Weights of a small GPT-style language model, trained from scratch on English Wikipedia: tied embeddings.
Each number is 128 + 32 x the weight over its row's rms, rounded and kept within 0 to 255. Layers, rows and columns count from 0. The size above them is the row's rms in percent of the matrix's.

# layer 5 MLP down (transposed), 320x128, rms 0.14, rows 198-232, columns 64-127
size [100  90 108  99 102  85  95  96  99 103  92  96 101 108  93 104 109 104 103 103 108 104 100 106  96  98 107  92 103 104  98 107  99  91 103]
[[ 87  91 144 153 106 120 112 104 137 117 176 147  66 184 102 121 146 165 142 178 122  95 124 108 157 115 135 154 151 165 198  93 109 120 149 122 128  90 146 168 114 149 149 132  83 146 134 141 152 157 176 154 123  86 118 118 127 106 122  72 140 169 114 113]
 [156 122  99 119 109 108 137 121  98 145 165  74  44  66  82  96 151 180 139 184 133 140 112 173 110 128  88 162 131  91  89 185 112 122 190 144  60 108 110 184 143 124 107 119 153 126 135  87 147 156  92 123 123 137 115 109 159 117 143 155 163  77 119  87]
 [162 133 135 114  98  94 169 177 106 100 121 171 126 134 138 141 146 168 174 141 145 121 115 117 102 118 133 151 143 165 145 142 148 137 103  81 185 102 137 126 153 142 162 130 145 144  97 152 163 116 199 159 123 153 104 226 113 133 138 135 125 129 117 153]
 [ 79 167 181 104 162 160 123 113 150 117  89 138 122 158 138 128  98  54 141 126  96 115 151 164 149 101  87 127  92 157 166 120 140 114 140 179 146 139 118 136 169 146  88 112 113 121 177 106 105 172 129  84 160  88 157 119 144 103 184 107 143 156  96 103]
 [138 127 120 153 133 135 123 222 134 120 109 202 103 167 102 130 121 169  77  83 138 133 130 120 131 129  71 124 141 140 108 133  76 114 189 116 157 121 159 129 105 106 149 136  98 132 143 103  76 148  91 197 138 135  76  79 140 138 115 160 140 129 201 131]
 [183 115 128 154  84 117  47 125 164 163  86 100 122 146 106 117  76  90 117 149 185 107  81 180 109 125 134 164 148  91 112 103 157 123  48 226 102 127 129 140 118 126 126 107 183 130 155  91 162  83  68 104 137 129 138 140 107  97 139  91 160 110 127 138]
 [102 110 121 138 146 106 123 125 149 205 152 120 131  91 140 164 122 134 165 147 107 132  86 118 102  52  96 166 163 154 136 126  93 133  95 131  82 145 145 164 167 111 113 129  92 173 129 121 143 121 146 143 142  93 150 138 109  98 136 203 129 126 150 179]
 [140 153 176 195  97 142 147  60 130  53 164 174 143 124 152 140  87 173  88 121 144 161 118 150 110 149 110 141 151 129 106 108  97  86  94  98 143 160 139 142 100  50  63 144 138 162 128 109 115 144 117 110 145 169 161 133 123 125  94 152 124 170 122  55]
 [108 162 117 107  94 142  89 135 133 137 191 122 110 155 100 150 116  85  63 121  81  95 172 116  93 156 161  94 140 113  44 127 126 137 168 111 144  88 174  80 109  66  86 114 192 140 155 168 124 120 111 123 205 129 160 164 150 178 121  93 117 106  91  89]
 [ 71 101  96  98 190 105 105 136  87 130 204 106 116  96 152 126 103 135 134 135 139 151  91 145 178 160 166 151  75 162 156 113 134  79 112 148 152 137  89 132 108 124  35 114  55 151 115 149 103 124 120 113 158 131 161 122 184  83 161 110 103 144 129 106]
 [134  96 132  78 118 158 150 155 121  72 125 109 178 130 135  58 120 181  98 135 118 160 196  98 126 110 124 153  57 153 181 172  54 155 105  89 152 123  75 105 151 124  76 133 104 121  91  80 143 189 130 156 119 147 100 117 110 129 134 174 154  73  91 117]
 [106  50 125 112 104 134 166 126 101 126 161 108 141  91 210 105 109 159  97 137 159  82 125 125 142 155 141 126 162 148 166 167 138 149  86 103 109  99  95 156  86 136  73  89 154 220 128 192 111 131 138 134 112 136  96 156 175 170 119 129 132 127 140 104]
 [120 172 106  90  92 106 138 110 132 136 157 111 118 163 174 112 172 183  91 115 105 128 101  46 143 152 121 131 138 122 130 134 116 118 180  60 231 171 104 100 101  96 151 104  97  95 148  94  70 148 149 122 122 117 165 116 132 102 190 133 164 153 129 159]
 [ 66 134 139 101 141 143 148 123 117 157  91  88  87 128  94 141 161  76 142  72 133 133 138 120 141  61 142 139 123 161 109  97 107 179 187 114 165 106 143 186  81  82 169  81 133 122 153 143 118 104 122 120 127 134 153 137 103 116 161 186  99 123 175 140]
 [144 105 184 148  77 115 105 130 130  74 127 117 147 120 201  93  80 180 156 112 161 130 156  39 115 116 166 121 152 137 109 141 142 180 120 135 185 137 186 190 149 166 127 122 139  69 152 101 139  76  88 122 156 195 108 120  58 112 163 131 148 128 119 168]
 [111  91 102  94 108 115 162 161 137 125 162 134  95 159 107  64 109 128 148  93 115 153 161  97 161 123 181 183 160 123  89 103 170 103 113 104 158 162 147 172 109 151 137 106 140 170 103 166 151 143 120 115 132  99 101 149 133 105 128 154  84 128 110 137]
 [130 104 156 189 136 109 121 103 148 180 180 115  55 119 112 142 127  95 111 158  84 134  76 131  92 113 151 124 122  96 111 139 175 104 168 119 126 187 131 172  82 117  89 170 111 149  46 134 133 120 141 113 125 122 165 159 174  63 135 131 123 173 120 116]
 [118  89 143 132 119 147 162 149 109  89 118 169 162 128  88 183 201 139 117 126 137 177 217 107  92 104 129 117 113  93 111 171  99 136 103 177 148 141 100 130 119 159 132 134  93 118 101 121 112 134 140 137 159 122 128 107 145 117 154 159 119 102  94 204]
 [146 119 121 101  80 112 124 140 149  75 108 125 155 145  91  52 121 139 114 139  95 131 110 115 116 113 153  81 173 132  85  76 196 144  91  95 127 132 103 148 147 127 146 180 133 127 150 110 145  74 129 101 112  90 165  85 182 122  69 103  94 109  88 157]
 [135 162 122  39  75 152 126  62 148  95  41 136 106 122 183 129  97 119 111 125 163 142 109 187 174 130 137 153 109 144 112 121 126 136 109 227  87 148 106 148  78  78 130 108  74  77 177 146 101 154 101 102 143 148 121  97 136  88 122 130 146 164 138  67]
 [136 106  86 129 126 155 200 125  85 150 145 155  66 130 129  85 120 125 158 125 163 159 177 172 131 124 168  96 127 122 125  98 170 205 105 105  68 136  88 132 168 111 110 116 160 108 174 179 129 124 157 127 135 151  81  64  76 108 114  95 123 156 122 138]
 [114 111 142 174 141 148  84 129 152 151  86 167 131  73 142  92 108 145  97 110 137 129 164 122 209 189  91 113 168 158 153 144 119 183 208 145 119 151 157 156 163 142 157 155 119 147 143 149 201 175 160 174 140 113 110 134 179 140 158  99 130 115 111 188]
 [ 83 110 139 196  81 145 167  93 132 144 120 128  55 128 153 107 152 148  80 128 135  76 127  64  91  49 172 141 167  75 138 112 123 116 220 126 162 100 161 114  85 110 106 157 104  59 134 135  67  90 106  87 173 158 109  99 119 114  81 168 117 124 128 133]
 [ 69  96  67 130 130 180 129 165  80 106 181 156 152 116 131 154 119 141 112  97 135 159 140 145 128  97 115 114 148 118 101  70 179 137 110 162 162 117 138 173 167 102 128 131  93 125 171 111  80 117 166 150 135 205 120 129 105 123  86 145 164 108 126 122]
 [153 111 175 136 167 130 154 129 120  85  38 195 127 150 121 133 127 100 163 148 108 159 142 115 106 146 140  96  97 140 118 105  59 122  93 156  86 201 106 106 131  76 134 116 141 118 131 156 125 144 102 136  97 125  33 137 110 169 136 122 141 111 151 108]
 [103 140 182 150 125 106  99 166  87 115  92 135 139 193 143  77  58 103  93  99 160 121 141 120 155 150 117  95  79 177 100 175  82 180 150  94 129 149 156 143  94 128 138 132 134 183  82 149 138 188 120 144 151  74 142 162 141 135  74  82 155 119 153 126]
 [138 138 110  74 137 158  50  88 126 100 121 134  30 152 157 183 190 114  93 129 103 108  45 167 134 115 145 108 157 156 110 168 141  57 100 121 118 102 142 139  89  77 143 125 122 151 110 143 113 158 134 147 136 180 116 141 162 175 111 113  49 100 146  89]
 [133 132 148  70 175 146 176  62  85  97 176  74 146 159 113 143 158 151 153 126 118 109 108 119  65 150 132  62 155 130 166 122 143 143  75  81 133 112 145 168 184 128 132 133  84 156 164 126  86 133 125 152 174 142 120 163 115 121 212  90 145  95 135 160]
 [102 136 125 130 184 159 101 131 133 115 117 182 152 133 190 138 129  83  85 162  91 117 133  92  98 177 100 101 134 128  93 171  80 134 195 137 162 142 158 120 118 135 171 153  89 127 191 198  94  96 124 140 201 142 159 195 110 181 171 117 162 154  82 169]
 [ 98  70 140 149 100  71 172 156 113 104  89 173 156 138 124 142  46 171 134  66 199  73 124  77 165  91 146 137  63 164 186  92 152  89 139 115 124 145 105  59 149 150 108 166 105 126 143 126  86 118 165 132 108  58 159 127 100  87 171 133 136 175 119 111]
 [132  89 119 143  98 139 125 161 162 133 185 118 105 156  97 151  77 100 162  95  58  89 115 112 128 146  81 172  85 147 112 125 182 136 130 117  70 200 146 119 118 150 142  89 150 136 152 109  63 140 169  92  83 115 146 160 139 124 137  69 166 113 150  98]
 [136 152 148  93 152 150 157 110 129  45  97 101 134 196 139 106 126  86 116 147 192 171 115 144 123 141 120 113 199  99 187 135 110  79  79 108  83  94 154 103 128 156 178  86 134 150  89 153  98 156 137 145 131 137 116 144 115 206 137  78 153  70 127 141]
 [135  86 176 159 107 180  82 128  78  52 110 156 156 177 139 119 165 158 111 137 124  99 167 134 118  69 206 119 132  75  94 137 193  92 148 139 167 148 124 107 106 103  92 193 186 197 119 133 104 171 167 106 117 127 155 142 130 163 141 121 109 111 146 195]
 [145 137 157 156 128 148 169  94  96 152 142 132 167 145 168 124 134 188 170 143 101 108  97 132  89 173 153 217 126 138 141 139 172 115 106 130  96 123 117  73 133 141 160 122 116 109 168 116 105  94 139 150 164 131 142 141  99 155 116 125  72 171 155 121]
 [134 164 150  80 141 139 152 136 133 150 113  25 112 156 184 140 145 193 180  87 103 114  91 129 111 148 151  53 117 146 198 121 117 107 114 120  69 172 106 146 112 147 106 139 147 170  80 141 127 186 109 131 160 134 140 163 152 173 211 151 109 129 168 135]]
# layer 5 MLP gate, 320x128, rms 0.161, rows 199-233, columns 64-127
size [ 92 103 100 103  87 105 109 100 105  97  95 104 100  87 103 107  95  98  97 107 103 102 108 100 102 112  94 108 106  97 105 103  87 103 107]
[[ 96  89  84 120 124 112 190 147 121  86 107 149 141 174 147 126  87 156 144 170 177  91 160  97 172  84 120  98 105 153 100 149 120 117 179  91 165 118 108 112 129 128 176  89 115  68  90 113  59 159  43  98 126 123 131 136 123 175 154 144 182 161 111 138]
 [ 83 152 158 115 114 113 161 128 135 109 176 102 141 153 175 179  57  85 112 119  95 144 160 118 137 124 132 102 164 158 117 125 116 112 147 112 101 178 174  94 132 143 129 234 116 154 161 101  71 148  58 124 139 133 157 194 161 157  90 143 104  44 119 152]
 [123 149 164 147  88 155 110  69  80 142 145 121  64 137 120 123  79  59 192 127  82 162 137 138 102 169 102 139 122 113  96  89 115 173 132 177  76 122 118 112 116 127 192 108 126 123 180 100 150 100  96 132 164 142 122 107 145 122 125 106 124 123 124 108]
 [ 88  78  93 144 131 165 127 188 104 158 103 120 123 164 111  99 110  89  86 124 111 101 125  94 136 119 105 155 135 106 102 196 104 147 172 170  92 127 152 145 116 114 139 145 107 135  88 106 110 142 149  89  68 149 106 149 165 122 152 102 122 114  59 143]
 [136 110  86 160 112 138 106 117 132  72 110 158 120 145 153 125 182  99 124  94 162 191 106 132  90 105 102 109 148 148 160 116  96 154 101 120 171 160  71 114 145 135  99 175 101  95  96 140 113 175 182 115 107 106 102 158 127  71 137 123 106 132 126 143]
 [180  93 124 176 132 119 163 125  97  91 141 213 200 104 140 154 151 146 145  52 132 105 131 159 192 115 154 111 161 144 108  71 125  84 139 153 147 100  88 169 168 132 133  90 119 125 136 134 157 114 117  74  97 111 158  83  89 139 106 181  60 140 115 132]
 [131 110 118 176 171  98 112  66 142  66 115 138  82 130 134  87 158 138 166 136 168 150 147 147  59 172 124 147  62 136 130 145  80 153  91 161 163 116 118  76 148 190  89 142 130 190  90  75 144 132 170 132 110  75 120 153 197 154 139  68 132 152 104 173]
 [132 179  79 113 114 137 103  81 108 145  93 157 147 161 159  60 183 162  97 173  90 105 115  65 163 118  70 147 143  97 118 105 120 149 148 124 143 167  96 129 194 118 142 208 162 111 104 124 159 163 148 113 159 145 122 135 110 151 161 156 109 132 173 120]
 [168 150  89 128 142 108 122  93 102  78  83 126 155 133 112  78 132  99  97 192 197  79 162  58 148 114 126 105 155  95 140 142 173  91  80 113 146 120 182 189 130 105 152 163 111  75 116  75 103  62 100 125 164 118 160 152 145 109  87 132 111 105 100  79]
 [110 169  67 167 146 142  68 142 191 115  90 122  80 125  69 150 137  73 128 165 171  78  58 115 134 137 154 152 131  99 160 136 110 105  89 119 123 142 126 101  64  86 137  92 147 109 139 153 139 113 107 131 127  55 101 137 149 146  28 121  45 166 118 103]
 [ 98 111  57 114 145 155 100 152 123  68 141 137 119  86 154  65 117  99  95 174 134 121  97 127 163 117 168 162  78  88 134 163 139 129 118 155  80 125 130 163 127 191 133 154 147 108  82 164  92 132 165 152 180 104 122 140 136 118 115  93 155 160  99 172]
 [146 108 136 122  87 129 147 133 168 134 110  99  97  79 111 164  96 162 127  96 121  77 107 137  83  81 151  58 128  91 122 102 126 202 132 136 166 158 133 152 123 133 141 117 132 121 149 138 137  72 162 122 167 139 129  49 173 120 151  73 106 177 165 164]
 [165  64 170  93  92 167 124 111 132  41  46 151 114 142 139 118 186  78 162  70 100 106 124  93 156 109 139 132  49 122 169  91 117 140 100 127 117  80  98 131 147 125 139 121 153 122 182 181 130  92 132 126  75 117  90  75 121 135 160 141 177 130  87  80]
 [ 92 145 107 143 164 145 127 142 170 211 139 112 109 138 125 125 165 167 115 137 110 138 125 165  99 127 161 132 123 162 156 130 167 112 169 103 156 115  88 114  63 195  94 112  83 127 189 124 116 131 159 118  97 104 102 108 204 131 127 130  85 131 111 154]
 [115  79 130 171 138 165 129 132 126  68 138 146 108 136 147 109 171 142 116  97  90 125 204 123 171  98 190 160 134 126  83 122  94  35  84 133 121 132 170 131 136 140 123 108 162 149 127 146 136 106 163  96 146 148 133 143 138  49 129 122 172 129  81 128]
 [190 109 125 104 110  93 160 119 121  64 145 156  87 109 128 102 119 115 121 176 106 112 115  46  78 153  74 160  80  77  71 124 154 105 108 160 185 142 176 174 115 156 110 145  87 138 114 104  94 123 131 106 140 157  88 119 157 149 148 114 116 107  76 142]
 [164 111  86 127 181  94 154 131 145 113 158 101 150 156 149  75 101  55 153 144 134 107 142  87 166 121 139 120  94 141 110  89  93 111  64 128 157 141 113 123 146 181 157 119 122 117 131 133 119 135 121 162 172 137 134 117 153 154 112  39 134 105 153 152]
 [167  92  96 188 140 104 158 147  70  73 122 199 100  72 139 127 125 148  73 116 148 161 151 153  86 107 181  99  84 123 153 153  81  98 137 129 133 163 101 103 162 133 141 169 126  92 151 112 126 114 146  96 147  98 140 121 138 171 140  66 210 131 101 157]
 [115  78 104 110 136  91  79  75 205 125 125 144 119 163 127 111  93 131 104 137 135  93 122 131  88 114 135 129 115 161 131  93 152 118 135 128 170 121 142 113 160 141 155 151 180  63 142 115 106 138 121  66 198 123 138 125 143 147 146 144 131 130 101  96]
 [155  95 121 127 131 125 186 119 141 153 132 171 148 189 145 117 117 105 128 134  95 144 160 113 103 144 110 184 151  82 135 111  95 127 180 170 130  95 138 122 116 155 154 158 110 145 116  94 158 107 179  94  82 181 150 166  60 188 130  63 118 153  60 173]
 [150 134 155 164 111 164  89  87  91 129 174 184 112 138 109 199 131 117 128 163 133 116 100 188 127 167 132  72 120  89 111 145 163  94  39 129  77 152 122 123  79 161 142 138 123 104 136  89 142 113 103  84 120  89 128 111 147 164  78 159 109 150  82 120]
 [ 99 113 114 137 127 106  91 136 115 145 126 104 180 115 118  72  93 132 144 145 194  92  56  91 118 123 127 146 130 126 152 142 152 104 128 172 121  88 153 130  91  92 125 154 112 115 123 152 181 145  98 175  87  95 142  58 157  93 189 172 106 145 116  78]
 [108 134 136  98  64 158  93 122 141  81 128 177 138 136 110 102  69  93 128 122 145 165  89 115  92 169  94 104  73  22 121 164 127  97 122 110 132 133 120  41 156  93  78  78 130 105 147 124 180 122  95 104 183 106 117 113  94 155 129 107 167 132  89 163]
 [122 174 127 121 112 170  89 135 144 136 123 150 198 106 162 126 170 113 136 120 115 108  78 136 195  92 134  95 160 112 139 150 110  90  81 156 136 161 134  83  86 128  96 137  89 194 156 179 161 108  97  84 181 170 153 123 112  80  82 162 119 119  61 127]
 [124 126 147 148 134 170 161 116 157 145 168 174 178 141  74 135 154  94 123 118 132 167 167 111  97 188  91 165 131 119 125 179 148 107 187 117 126 115 133 171 124 157 123 163 181  90 127  91 108 132 147 123  99  98 188  42 109 140 133 126 136 122 143  62]
 [167 134 218 107  98 129  97 125  96 108 122 194 158 100 154 100  95 119 152  99 118 135 174 137 153 119 157 145  60  75 130 194 153 109 105 146 154 119 129 119  99 123 189 106 139 143  92 125 145  91 128  76 145  54 174 141 148 149 109 141  83  78  97 148]
 [132  83 132 107 161 141 157 120 101 139  82 134 147  59 153 137 186 103 162 104 159 138 169 176 133 151  98 174 136 124 162 138 178 121 168 115 130 187 146 127 123 136 167 106 152 195 169 114 141 130 132 105 129 141  97 117 130 110 161 148 181  85 135 154]
 [105 138  95  45 130 129 132 170 174 147  99 114 113  93 175 137 134  67  75 129 127 171 120 150 100  98 130 171 143 118 146 154 133  61 110 155 188 189 159 174  69 110 133  87 142 119  92 108  87 162 149  70 108 110 119 122 166 162 139  73 146 148 123  92]
 [157 108 111 125 130  87 194 111  55  19 104 187 119  75 121 152 164 139 132 111 109  59 132 117  98  54 120  70 167 140 106 105 132 168 160 148 171  96 145 169 128 174 176 153 164 104 135  67  98  99 124  83 119 154 154 111 129 147 102 104 118 133 138 179]
 [178 158  90 126 115 103 110 149 221  86 153 106 121 147  26 129  80 104 140 112  90 122  94 140 106 122 157 161 110 104 139 162 175  94 145 141 118 108 150 114 110 118 129  82 148 122 152 132 108 138 125  84 186  93 114  96  91 113 119 127 168 150 118  98]
 [ 78 117 113 109 153  60 139 112 164  77 102  99  88 140 148 132 121  81 107 139 105 125 111 104 120 149 168 138 144 118  93 151 200 122  86 120  55 148 195 137 100 138 120 109 122 171 101 124  77 133 201 119 109 106 136 107 100 108 184 107 124 111  81 115]
 [ 72 121 151 153 120 149  32 109 103  89 165 135 107 117  84 140 128 166 196 113 146  92 118 170 143 171 174  95 177 135  47 160 112 146 164 122 100 113 160 132 108 138 148 142 116 126 138 171  79 125 130 147 177  84 122 139  98 132 140  68  80 145 145 160]
 [108 110 155  87  73 131 139 115 148 142  85 138  44  93 134 149 103 162 125  67 173 124 129 134 127 147 137 124 184 155 141  94 107 139 146 100 123 137 121 165 139 155  61 153 125 158 163 110 112  78 145 148 202 181  80 147 152 142 116  47 200 109 161 137]
 [104 141 135 168 110 103 100  92 129 144  80 140 155 147 125 119 120 119 113 161 124 112 114 174 176  92 182 165  94 113  58 109 145 110  75  94 101 190 114 150  58 108 128 160 188 120 144  87 185 109  74 147  95 123  52 116 116  62 143 120 116 159  88 146]
 [121 127 131 129 148  92 115 133 137  65  82 108  37 182 131 144 109 174 180  62 164  96 137  91 152 147  70 176 119 165 102 120  94 124 145 105 174 116 104 201 175  90 134 136 146 188 138 159 109 106  95  89 167 109 102  61  67 159 136  95 155 148 111  84]]
# layer 5 MLP up, 320x128, rms 0.153, rows 199-233, columns 64-127
size [ 89 103 100  96  89  93 102  92 102  91  97  99 103  99  95 111 110 103 111  99 105  92 109  88  96 100  91 103 108  97 105  97  91 102 107]
[[ 95 109 147 120 172 101  88  89  99 106 163 158 139  46 134 173 143 129 162 138 145 117 146 142 126  95 146 168 145 106 156  89 194 123 164 162  79  98 148  77 162  82  87  97 155 141 149  87 116 193 149  38 156 116 130 130 157 155 116 142 148 141 127 185]
 [140  76  69 129 147  65  96 116 116 155 162 141  78 175 105 133 118 129 126 158 129 158 108 101 107  73 162 134 114 100 161 112 165 111 189 166 168 131 137 128 199  63 154  85 101 186 190 160  85 163 108 125 126 185 164  85 100 145 148 105 114 106  73 119]
 [121 152 183 131  81 155 206 144 158 213 138  82  90  80 150 116 129  76 136 194 108 135 115 164 115  74 170 151 105 116 128 151 128 171 126 121 122 165 137  95 133 132  85 102  81 121 132 137  88 128 169 155 165 112 110 125 125 166 179 109 115 111  68 136]
 [175  89 133 130 172 100 128  52 118 105 122  97 165  97 104 164  97 149  68 145 143 146 157 141 116 103 146  79 153 140  93 131 136 108 159 119  93 189  74 219 150  77 154  92 116 114 124  82 148 112  64  92 148 122 112 150 147 196 135  92 133 127 106 148]
 [148  78  92 159  89 130  92  71 160 213 118 113  79 101 163 131  82 105 130 130 118 163 160 126  84 135 109 131  90  89 116  76 128 136  80  88 120 122  55 147  57 195  68  80 141  73 103 151 121 140 124 137  90 104 169 130  76 136 133 119  81 102 132 144]
 [174 117 106 153 172 190 118 124  92  81 112 108 164 134 152 211 125 102  87 147  77 175 130  83 158 108 127 110  93 145 140 133  94 141 128 111 167 142  78 125 146 103 166 131 119  70 163  89 108 160 142 106 113 151  96 119 132 148 119 134 101 159 145 228]
 [160 113  84 100 178 142 173 114 137 101 122 169 142 129 133 152 163 127  85 113  96 137  95 119 149 103 130 117  99  91 134  84 146 119 160 123 202 150  95  99 109  89  63 137  98 130 153  85 116 134 106 128 142 191 128 158 120 137 143  91 114 167 190 207]
 [112 146 131 168  94 169 190 160 177  98 162 150 117 125 113 170  85  84 152 117 135 142 174 239 141 110 117 148 189 124 127 136 150 134 184 132 111 125 117 105 134 115 141 100  85 131 112 137 115  36 152  89 144 131  79 113  97 135 115 134 133 136 115 111]
 [172 107 133 142 108 103 134 104 131 120 172  39 141 106 128 148 127 111 104  93 176 102 117  78 121 176  65 121 159 153  85  71 112 101 122 156  99 121 156 127 136 173 124 133 142 123 188 112  84 119 163 138 106 161 146 156 132 151  88 179 160 146 140 148]
 [103 135  53  93 167 107 127  82 112 170  98  89 150 141 100 130  88 174 138  97 104  89 136 126 127  99 126 119 144 150 185 155 142 179  80 194 164 112 133  99 132 125  96 128  88  89 124 130 133 166 175 102  98 141 151 131  68 155 169  99 146  96 131 123]
 [118 126 155 112 139 160 192 141 169 149 127  75 140  60 160 104 141 176 117 152 119 145 162 136  92 133  99 135 122 154  78 154 111 208 136 166 113 129 133 157 137 116 109  68 169 141 176 144  79 149  97 132 140 135 185 145 154 130 155 139  61 127 147  97]
 [125 154 102 117  82  99 117 139 142 195 116  89 140 157 152  87 102 132 132 131 112 162  88 132  96 156 173 113 115 165 130 187 145 134 157 115 155 121 174 109 145  86 145 161 116  68 213  90 115 109 118 172  70 149 108 160 148  98 107  79 112 159 191 158]
 [104  78 120  93 119 168  95 147 118 152 141 110  50  94  87 112 129  62 106 155 140 112  80 125  78 129 163  63 178 133 114 150  87 181 150 103 167 122 140  93 113  83 150  69  70 146 149 135 100  60 166  50 104 136 100 174  78 149 103  94 147 112 153 127]
 [103 112 113 125  98 118 113 144 158  80 131 187 129 219 149 168 169 169 122 132 145 179 109 140  79 115 163 125 121  46  51  43  90 116 112  94 116 112 130 134 152 127 117  93 165 105 157 140 120 129 130 114 142  54 151  50 126  94 112 152  71 125 176 131]
 [ 84 140  92 133 141 174 157 143 100 160 169 116 148  86 113 111  75 136  55 122 122 151  95  29 173 188 111 169 104 148 104 108 180 125 109 103 159 102 145 145  45 144 147 123 108 136 140 166 162  90  89 132 164 162 114 128 128 137 122 103 128  56 152  87]
 [128 133 142 112  83 128 106 137 136 166  80  72 114 203 138 131 149 165 134 120 149  75 166 147 130  95 143 162 108 117 166 157 154  76 194  79 102 111 106  91 142 133 115 158 186 171 150 143 161  93 137  98  87 149 117 132 122 138  89 110 125  97 182 107]
 [142 107 125 149 153 120 159  98  92 167 164 125 128 127 112 163 147 148  97 183  65 130 125 125  96 129 116  97  81  30 106 187 141  90 167 165 152 115 127 136  80  72  92 144 152 126 115 120 117  82 199 129  64  94 131 119 143 153  85 140 170 151 112 227]
 [163 163 121  66 178 116  95 148 134 128 175  96 166 110 160  95 105  48 122 132 152 111 141  62  91 108 173 152 157 139  94  86 133 124 168 146 145 112 121  96 135  54 166 141  61  92 132  82 105 148 192 138 132 123 136 102 136  80 117 151 149 143 114 140]
 [148 121 141 128 111  85  57 107 184  72 144 104 105 147 137 121 118 120 134 113 124 193 150 109 122 142 115 124 161 124 127 141 154 151 145 163  90 119 144 172 134 120 131 141  52 159 152  87 108  84 102 109 125 105  62 122 144 136 130  82 164 111 183 131]
 [140 125 104 124 121 126 140 146  68 127 138 152  92 130 142 110 131 129 187 118 142 106 164  96 125 129  82 135 190 163 140  99 146 175 153 167 170 154 100 102 187 182 107  81  94  77 104 129 217 154 144 170 145 111  87 141  35 110 118 133 176  79 171 137]
 [145 109 108  62  43 150  94 132  84 166 170 117 173  75 118 136  98 155 129 127 152 157 101  98 130 143 137 168 131 141 110 124 118 179 140 102 139 153 164  70 154 174 102 148 111  37 151 116 105 127 133 110 105 116 109 146 143  50  98 156 200 138  70  88]
 [123  86  66  97 168 118  84 127 152 169 138  97 201  87 111 152  81 148 104 121 172 158 157 170  80 136 103 100  98 109 145 142  67  60 168  98 169 133 151 156 127 178  86 109  95 111 135 153 173 146 159 174  43 110 124 149 148 172 118 100 130 143 104 150]
 [145 175  89 172 156 145 154 156 131 123  90  95  89 174 181 158 115  93 143 144 143  95  92 142 133 112 107 124 162 116 135 137 144 150 185 101  96 138 136  86  88 137 139  76 128 139 150 136 109  39 176 121 141 124 123 171 152 169  88 115 149 180 134 160]
 [ 86 141 120 137 172 180 163 145 160  81 123 135 137  76 139 169 155 138 130 113 157 182 142 153 171 190 138  99 117 183  95 120 154 160 160  85 163  92 110 131 139  77  72 170 128 112  50 159 143 128 149 150 104  92 136 161 135 154  96 153 116 176  91 129]
 [202 154  82 117 131 120 179 121 207  39  67 140 165  94 100 134 132 113 158 137 122 142  95 139 181 106 164 177 181 151 155 157 130 123 138 118 112 164  82 123 154 132 143 151 124 109 121 111  83 150 109 118  75 141 105 164 117 198 124 108 114 161  79 105]
 [ 86 134 138 138 167  98 102 110 160  92 183 122 153 147 115 143 114 151 167 155 132  98 143 135 113  50 160 115 113  56 111 134 143 119  38  70 105  94  54 135 178 119 141 110 121 128 132 136  91  85 151 108 139 130  99 185 194 140 130 111 163 110 118 122]
 [110 158 133  91 123 101 137 136 135 154 154 157 151  91 111  90 175 162 138 125 185 110 140 166 141 106 208  64  94 189 166 178 164 153 107 102 135 136 121 125 185 144 102 119 102  85 121 149  97  65 143  84 107 108 114 133 177  79 205 112 101 156 114 133]
 [164  96 130  78  87 130 124 145 126 144 125  89 136 132  76 145  86 136 123 141 178 108 134 138  93 126  91 109  99 138 154 160 111 159  86 150 148 100 160 141 134  53 205 143  96  70 113 119 130 117  64 151 110 118 126  28 150 127 151 143 169 130 113 167]
 [ 95 122  98 133 101 120  82 116 124 127 112 162 103 104 105 112 129 151  73  56 122 120 123 135 144  73 119 120 123 187 203  96  57  33 156 110 134  60 168  94 106 147 132 132 115 145 171 154 166  79 157 123 131 149  81 112 102  98 145 150  85 107 154  81]
 [ 98 135 117 161 173  70 136  77  94 109 169 150  79  74 163 157  77 139 160 161 132 102 142 110  59 105  83 158  87 140 117  98 148  98 136 127 180 107  62 128 166 138  80  90 118 112 176 140  82 168  68  86 110 133 158 158 140  92 113 117  82 159 109  89]
 [159 107 171 153  90 112 120  85 137 126 103 161 152 140 120 135 120 103 112 135 107 155 128 150 118  95  71 117 141  54  98 108 131 125 142 104  94 166 108 134 173 145  75 154 197 111  67 123  87 163 142 133 108 120 146  90  64 145 129 136 162  65 128 208]
 [147 127  94 161 175 128 136  85 144 113 123 162 101 124 140  90 127 138 146  79  98  89 180 157  29  94 145  92 122  95  94  81  74 112 130 145 122 126 106  99 187 103 145  95 142 100 152  83  53 145 119 163 151 153 118 171 142  74 162 109  88  77 162 125]
 [128 147 158 115 116  92 172  98 164 142 131 117  94 212 125 142 169 128  64  96  73 150 162 156 113 161  92 147 147 138 119  75 101 121  81 112 152  93 107 135 133 105 119  84  98 208 114 141 163 155 125 142 148  61 134  78 111 182 143 154  80 109 175  82]
 [ 91 155 132 118 126 143 178 174  81 118  86  81 135 131 135 126 133 121 110 137 178 135 121 133 203 157 129 158 126  92 117  96  70 113  74 121  89 150 144 155 119 109  91 156 135 161 125 109  67 111 167 112 154  80 150  91 112 122 132 141 161 118  50 136]
 [199  95 120 103 116 161 132 132 131 107 151 119 108 119 137 137 150 123 114 207  72 166 163 105 102 182 168 118 235 148 108 142 112 103 156 167 146  79 137 122  98 133 113 134 143 180 140 115  85 122 101 119 164 126 128 140 138 110 115  83  85 147  97 160]]